config.yaml
num_attention_heads: 10
intermediate_size: 2560
norm_eps: 1e-06
qk_norm: false
bias: "all"
tie_word_embeddings: true
parallel_block: false
init_std_up: 0.0246
weight_decay: 0.27
warmup_steps: 297
max_seq_len: 512
dataset: "wikipedia_en"
Each number is 128 + 24 x the weight over the matrix's rms, rounded and kept within 0 to 255. Layers, rows and columns count from 0. Numbers have three digits each.

# layer 8 MLP down (transposed), 2560x640, rms 0.0431, rows 1928-1977, columns 512-575
088159134143115107083169130083113116063158123114132108112160125135150121163154121126141141130136170137138123151109094108109123147125097118167140138131099094090105142152102121096154106130121142
139143096140180106143131145133150139055148097094142140159108093086105158131086170189093133094110137166172134147126127082130106106099171157134160126126105126115140082086103126103125131147120099
143126122169150133186126164140153101145100116129154098126153110108130125127098109123122102125175122152172150139095102115109104120168136146110095151142158197121110122131130133151161117137127125
141085121128106157081143119137151139105074149104137163081110095154125128120142104146117144143149109120078149098160117137148108111100158140113145073130088115159195137116094114088138141143097097
104152099083096133115146116095112113093158148171152099152140114145123114140081137116114163160164142123136129113121114118120102109152067132115154153103139133105115115124099141081123119118133142
123132122121124111115130145129119099128152166139123122141145110138133127152150075166146119120113137146161143160103119134150127119136130085151119091111135116140115152150131138137111117130118098
132116100150109122121099124134093111149124165107109140115108132124128128094155178113135113107111103147119065138147148142167110115138152156130152126109140140145093161146133101118121158133076111
125134093126123108156131141134159133140146135146105106151118136114113103133112091148137108110145163087140141115139151143125124124126139138171146119145117133088111143105128160162089135137123122
092118095154138126118107105141154154113156091138106030104121114134174108149156089127165125159135137158144128160109163160094108151139162140129119165125151109145169160096173116106158098127122138
114119162071098137163147129090103133127164115149144113124182159141136111076156137101111149122125108093138137092114125113095117130156139097129162118147097148121128096120106127131140087111098132
137159148122139091075196119131150099114151073117106119128148158149152149169099071103124140102124149092087097109136098137148102157147173131159109110083083114118136181128106113138160195144116098
125169106164176123127147161136125151104139077169103111100099172152136148115120172142136095178137142149161173100153135136114126100089102103147108090132065103135175134089157117097137171111146145
114091119147100149173147149130150110147150129133138180187088144115097161180118153121133131140168099128129070132146142151088150124152125153099093134111133126132125164164129126131130080125141115
106147087128117117128132154178132140126158106109137122109100118111138071099123111160151156128146117115172132108156149097167125117098146098131099148131066127156138050131120139146095130144168138
141118116095145107147148151140123141102149135106100120101132153136104158103168140111126168135145111132115079123117141136148085127066157123119146140093133131108109126089133129145152132150106085
139141160135114092166143128165141117186105130164133129141124096123136123150160133139130141121152125160099115099146114141137150160135143077102134094096094111141175160157130150141141130134136138
111135140105136134127129160158151139148074137133116117161139131103118129132117130180147152079150088155094119133158133131132174124167106137160141081159153122095171116112106134134176110139124146
162145130155124135086118142118158141147119110159107159176115136123150102170116176121155086127120119120127132123084070161129086155150140146128158135123129103123133116143170111141105129116144106
151098107099102115183151113081164161124129194095179097126119136147119129154135118140132162129116147126134110100125130109064122127145160147119146150100095150126137100143135125119127103169095104
124110095135072116134139084101089170120114123180173118162118154110150134134137121125162111118164140107096146112098144109129144143137115109113098121130143123119106100103146116154134147130150114
134112114143115156128081146139128133106147154125143075108162136126105132132137109135107116096168150138111150129158171150138157125089120107145117127111109132128145147150104170150096149105142098
115119119129129118154082134125144077141143117120126126119095100095155161154116111113122113143101131135104118128203163135124160126130130094105105107166162134123145108097142163096174121122164090
145117139150130139142114141134130138152135132152145127161139110115146114104110124133139114166121114086145170136152190139132153088126142125113130110139157092106107133110148108156113134132128125
170091066087147161102099163141111083174117143111082172150099161137145134132115156103101113156111127125147076135127136120102143095122106075109147138151111113068102158116082130089159077121118135
114113135141120097114137137090112161176106106084150110130164146132146095135129108115123127119167107134103107129103115139128124132158148133111118084145140127140131137069104123144119137140102092
138138137149108144136139115125154089163095112131137131150148103111135112108170163132113142105130133123129111145157077167169107117154150121097129169156125141125133128107140133143158160116110150
126152105158142133091116114128157114090084094139162112134116132125154136110118161142068127123130096129090105146163170132153147131114140161139109127124096123170115120131113083150114122163100092
136135125158119165100166132113170083125147094115143122123133150110134111137178139126139115100122122172110153118086131167154100107120158053135128120134160120103111132092135137170112122059120153
120138150116155122097181135136153151153073113138105131117134151153156141147075174114117139116132135103097091139095136153158139075155115156120153117129133117119098130140144111114097150143122125
101113150136171081101168166146140144137122090111111142137129161142107102132105156112110137137136140147106176085139136134101148161117109118178143067107101089130142115145125144159126107086138137
110128149115158143155127173101152119114136129096141133151102114146136109102127149106132122141089133082162124159130178123114163128127143160156167126138083117134115117175188126131145119117097090
143099127103121149134156084183118102163133141136134123129136120114119123112139141131092101112141163091154129128152115143117133124102101092118136129123125096107124091134150098117158105097146159
110154168098105087118167122112098155115093157122112152110097132164109121114172139116115121128143143075102131101129146108098095097135168100130179085107169086157109158147089097128108109131146126
163094143118144129104133144129114102136116103139117134134115133112124120150182152142144136154134131140152174077092127126173100162151087137126144118115108120163113162137168115125123128119110151
093131122135088090168110142124153111067169103144139113117109135124130121091117173134089173139187147123116144116125093150130116094089139120128142135117105115101110138112073110114120141107171154
081148085118178140157141074145094149131094109144160144136150126152152130107085222099118155127133151099150092119166143106108123101137104122166131142144056091103113128127124116139112131131149127
109153113125130122113120133134141088126138174142152115125134129083143101135110098136096111126157145128149109151119161136125152148096159123108149144120129126145084141104102125083136126094123095
149097128112147104113137158114126117105144126143116091130134119102105108132120121133129089139169128105159136132133141125098137137136126143132114136132151148115114149151122142139131101157140151
154137131134134138120188111135125165123107113127131106127150157108159117131137129143141121124154090120112164116106122191117125123151140165115131118117120153085099139095096114157073126157122126
170113109146091139104152125075113124098152129112140142142167099113113151116105099167188172087121099133132125127145150110133124087135139088155178095121140132129138104164140175115149145148086120
109101151172148124102151128116111121139136130081147151150129131114104086133125106120124110113117134182166126108099137133124117130155115094118184102149110095125116159137121091133168113145138156
112144116127185149144112155145126145099117095101117115185140099137160122133107141139158127125115179124104153149107138124135120127113101129122139095121147106116130138105119143153169137105165122
134106107112093104114138141109105132167138135100137112131176126113153173118061116096157129126143154083171065151114129122103147106112116090123138127131127134123092157128123108153135130120174146
097129131120147145127128138129081142131096106106173115140120093102140110140102119160092112076150154204066163111161128120134122129130132142155143091124121117166101085157128134142151155083144098
164102105130110135125134076073078163126134128114133120109071123119144115097153121154091127133105113163159113127142134122133106107106112134101140171090131099125115116115138107140094070136123138
142168111137132141167098129127156120094143145142097139120130156120125146129148129145118121122113154125124159122154105083067106135143147157114138133133114128145175132123143126115110125141107093
104162137120136149124136123180144174107174164141149090135137127077145150092110139132127118129107099160150134133144147137141155176093096178175121102147119149107134117125141113155071150124105118
130100083168119114162078113127145118153174122102124127134167138085134139142134148118155119144158153119134078139131153122097102140146100125113134100121110142133071101115081129137145179127086129
143172115110110102129124149119109133117122140130140100169137098138089125113107129121124178132135137134115116082131123138154101121162150122113111152157162118122111143154139104164103142154134079
146141118135117146112113116097141095168077125150138101144083117141139152135098116145176125116176134142102103121131163149130125122104120148122109118093138085123122126125139115083129121130137131
# layer 8 MLP up, 2560x640, rms 0.0431, rows 1929-1978, columns 512-575
118127133098111126181129105124115101135100135170173113132136143139107125132123114128137133136119138087114153108108143135148097118112110129160152127150112124113071138158143104132134177088131157
152112112138141130138152102123126142120148102132106146153119142115122093097156142169131116097123158129127158141082155121096138149162062146102122088105106143156123089158130136112126104129123149
090106123110132139141102108096109115117161095118142095096135119130118126144166115113126119141139126123126134189089197171122127133130092149160120135123111127174145148129091100128105119112105125
141101116129120153128132129159087131124131104159131130113124085161147152116125115109108142095132152132130125123181134160084145148124135143171151097154149152164097161081133124112135166106149152
118140121131148147137146124136139149157097109145139135114142128117130131097120180134085134115130112149101096108119141108090119133142173120111146149150115161131131110104126121140142162127128141
090128160170133104119080096151131123126148121148152118179118131135121131117130096212144104101145153139098183107100140153117155121115105112147102108138158150111143089110094142122123145103129107
124151100138099124135120098116120128114137132129159135141125087121130134128142133136116139158133162135131139141112114114105137149133162156144122120115138159135151122149140142148146126149100145
062168112125086157115104120122101120149133131145124109149114147083152097093159153131135128114122151127109143111093147157133109099131107101139118066098142170152177145141124116078185132063120144
143170127138099137115161132169083125104130126177125154159131164116134165161126145149144187158129128094128132119134116140132131128135083138099104135119137149123107140081118135140186119138123133
137138100180156109077137090119163086132176106084104111152088142150097098125151166186142121083096121140126141131123141132086115112131114117168096152128155162113106097104147125056115149113109096
113145140106099144139123102125140066157127155121147138165175102105104136144149119135111141085123110123102107147131147115152125146186145135140167121142174144088065145157112128146113102124071115
172132123117134154158105131137134090136119144123071098116107124141140146111145136110098111115175167143127127163138136135147163130111073128110142134132101101120093115119137144135139131097110132
117080164133172168146127120123109137077149137101160200145085086145109092136095104151151137175096173115139086114116163145122166145153115125113146096142117142175127085111114111106140114139128100
122134148140089104144124103130159124106147168107130156146168107153160102104177140152141117139171148107105152113101115086115112058154110159161147138136170125108146099167104129156102100076140149
155148098137171145120127125085117119077155152116124146133092140154090116105077158117096113189099144103183135156122132100142113096116093171171136170144125137131101093085138133124131101129109112
150125119103131118115105127148139088155114145152140134122116166106166142139150154120152110176104137108139190131153164111150146150116134152137120159118179138130133135120113077137141147087151154
087145062119106149127183088212078096117134108125126135168088128138143183109174117162133110124144126125160154132132135119113135127096085137148118130126135108157119092115139156115104143068125160
132133098170135086122099141159100129119095142133134126130133152144122169091107152145137097105111110117137108093093165157096114122124126109125129096110142109149126125135145126099168128092122108
149125085118129159123133085098150133128070178150132177117112086106152126091072163139114082138138110101153102124118100135135128119098111143139166108117126152115116102098141138119131158108122150
126128129135097107118083151154112127128129130123155162174115071099116129135133149117137113154132176112139132140166121175124106120136098113122164131185116150103126152106146130101117121151124143
111150079131109133098125102109114120124127136111151131155131174134114127139111136146140174130179126135082142195078107153134137158112167159160123141167107205166169112137135115125126127113086103
135115161129107103170133128117103094079121127168121113128088131110122099135139137135120106148150114141131121141111086134116099145148111147120136142131141135143146102139107126106155149110153147
109112134133147090153129147114101130121137144078098173155126106150111133111092219133148195174170138146074147116103121130140115093162177143122127120122095148116085133116124120139114102120145162
154106120111136119140107129142143086115088141134127139122089131119142155111093146123144106141117131138145178131113154110102139137117102145159123156178111123101131113105163120094116142116127138
140105148110162113111128130141150120104153125136141139137111171127108127106136098121159100133119131125117160115106141108126148126107121131145145135115128124123128150162163122109110070139130149
102157102133137120139130102125108127120152095129134122101091135118114172118168188134130103189122105122170108138144096120106149069155181142135172166157118105151148162157113111113136157125134083
109132120168148142112154141158155123091120145106137103104107151132120124094102138108167151159102176148154134124114134166137118116122169180143104102132120138142113124098134131168146144139147144
051146119121088138132102134109138122124118104143127108138125120170178104079179151171137087119149119123120123124142131091076130133099101127123107122123190131144109110146139166138084140142161166
099140128158169108182092115129104124166085126173189122123102100106168111108149119114135139125125140176125148142101144129120086104129105172202133107159164093149114134110141077087150145093136154
165162071138153168128104128131096145096112102147122166098128134157143075163125139121131118098140139156146088169060084122154122081118129096137150140126140173166103110095112124147149083114141076
131141124089118069151115162114144130131130107144115108141170136117133155103125106155114129141124125128096130167109093116096076077140205104124098113116112148126143115088153116134139102141109108
105140121171101160119090106123166089113136107164096141131074117152150119123135140142133109141128114155115127123141105105105133198143105102165102121131131116154091114125128134135100138153142153
148147111123139153154077110165114151139103135159094183137093102154160127083109164153112141130115092145137126126153122090106114130140106133128135148100140158159145090136135094132133145113145142
142120156171098126149112109086103145107146133176122131116122133119094139122142101153161149115142129096118098171102136097144139132166131135168095112165156148159095127122122065145108112102110102
099180148147139148130103100135170123138163092156167155106138132169134124134105143158100116103108186168117101152124115093172103144114134170114156136151106133087142073116111106094128162124082092
098111125086147129152134146145143087155120135149124130171145116136116134103099095151115115122180092147123155079132126129129120099117124129129144137127172117176150093142142150131095122119179125
083139151143125127147152149116138136167132097149185169181119134151126136137152161124128148109145122185119114121124119161176123126118092106116119143114123150116079086092156123086121069137106123
119099189198205119091150185174101102154103128146096136137119147138182112106161123108133069155122126088132187135115118124153131101161086114170097171108107114153085128110055085077159144112155084
145116114100152155148065119174102118146092127107123115121146097121133148116120117131140140151124151112093121123126076128147105159117132146133140163142148086119128118152082109126105103132141161
131172151101133118104137160122135115143141119135118127135121113110088102131143121158123135092155123135149109128108116185131140133127139113111152132138145173139149105075121098143158134103128148
092139131129111143124163141136149142142109105148104134133149118112108157146121131136102129123126133159112091135139086159174134131101122138117141140121127111141121076124109134110146153118122104
095146124130084092181152140160150131171173134140166133132095090130152141093142147119129135126153159104120172138087142135103139166143143138137140063152171104103152134101116114131119118135110156
137171134114135124154103081125138077135112127180139109106120109115161125116147112139131122130108105156110105154125123108113105137179149158162106156119138148128150114139172145095123112141107154
133132157125162112127142094123182133149118115128109120120100077139189156150188094144154106080143073133120098156161119129073158101124129104190115131111094129168127134097138146137145123117119106
143133124118128123144136131165154116083128127136149142097117102119126128107112133130099144132134111122129120149131127157093133150148200124132106136105102123132101128129145095127150112104147090
115114123083082109137109138151140113159119119102125162179140097121107115153157124135119172091154140087117100130104122160119128107144175123119158121118118122146142119135133132113110181127159139
128138121139144145137115138138153092142109104168106119097125094163098099102114161148138144163093124100144113181128062142122148086129116147123202124151145142167154114092162109104151107116171122
106151151134150117142131112163129079137075125134136176134128130128167117091139123092149109144112127138138153078117134104148110126108083139148126138108164119126152104108107137142132151118130127
091098108116160119140129063128114113127134146122082139119106101139139141124114131131115117108115132143109118146115118084132153114170131128151160138163108151092114172120112110135125134138157155
128109157110133101117111125189122119128101116136165112085107120094174167169147128128160121132188102099123141115099131130138076111207124102113133123111096156168121118169096112129120140099146102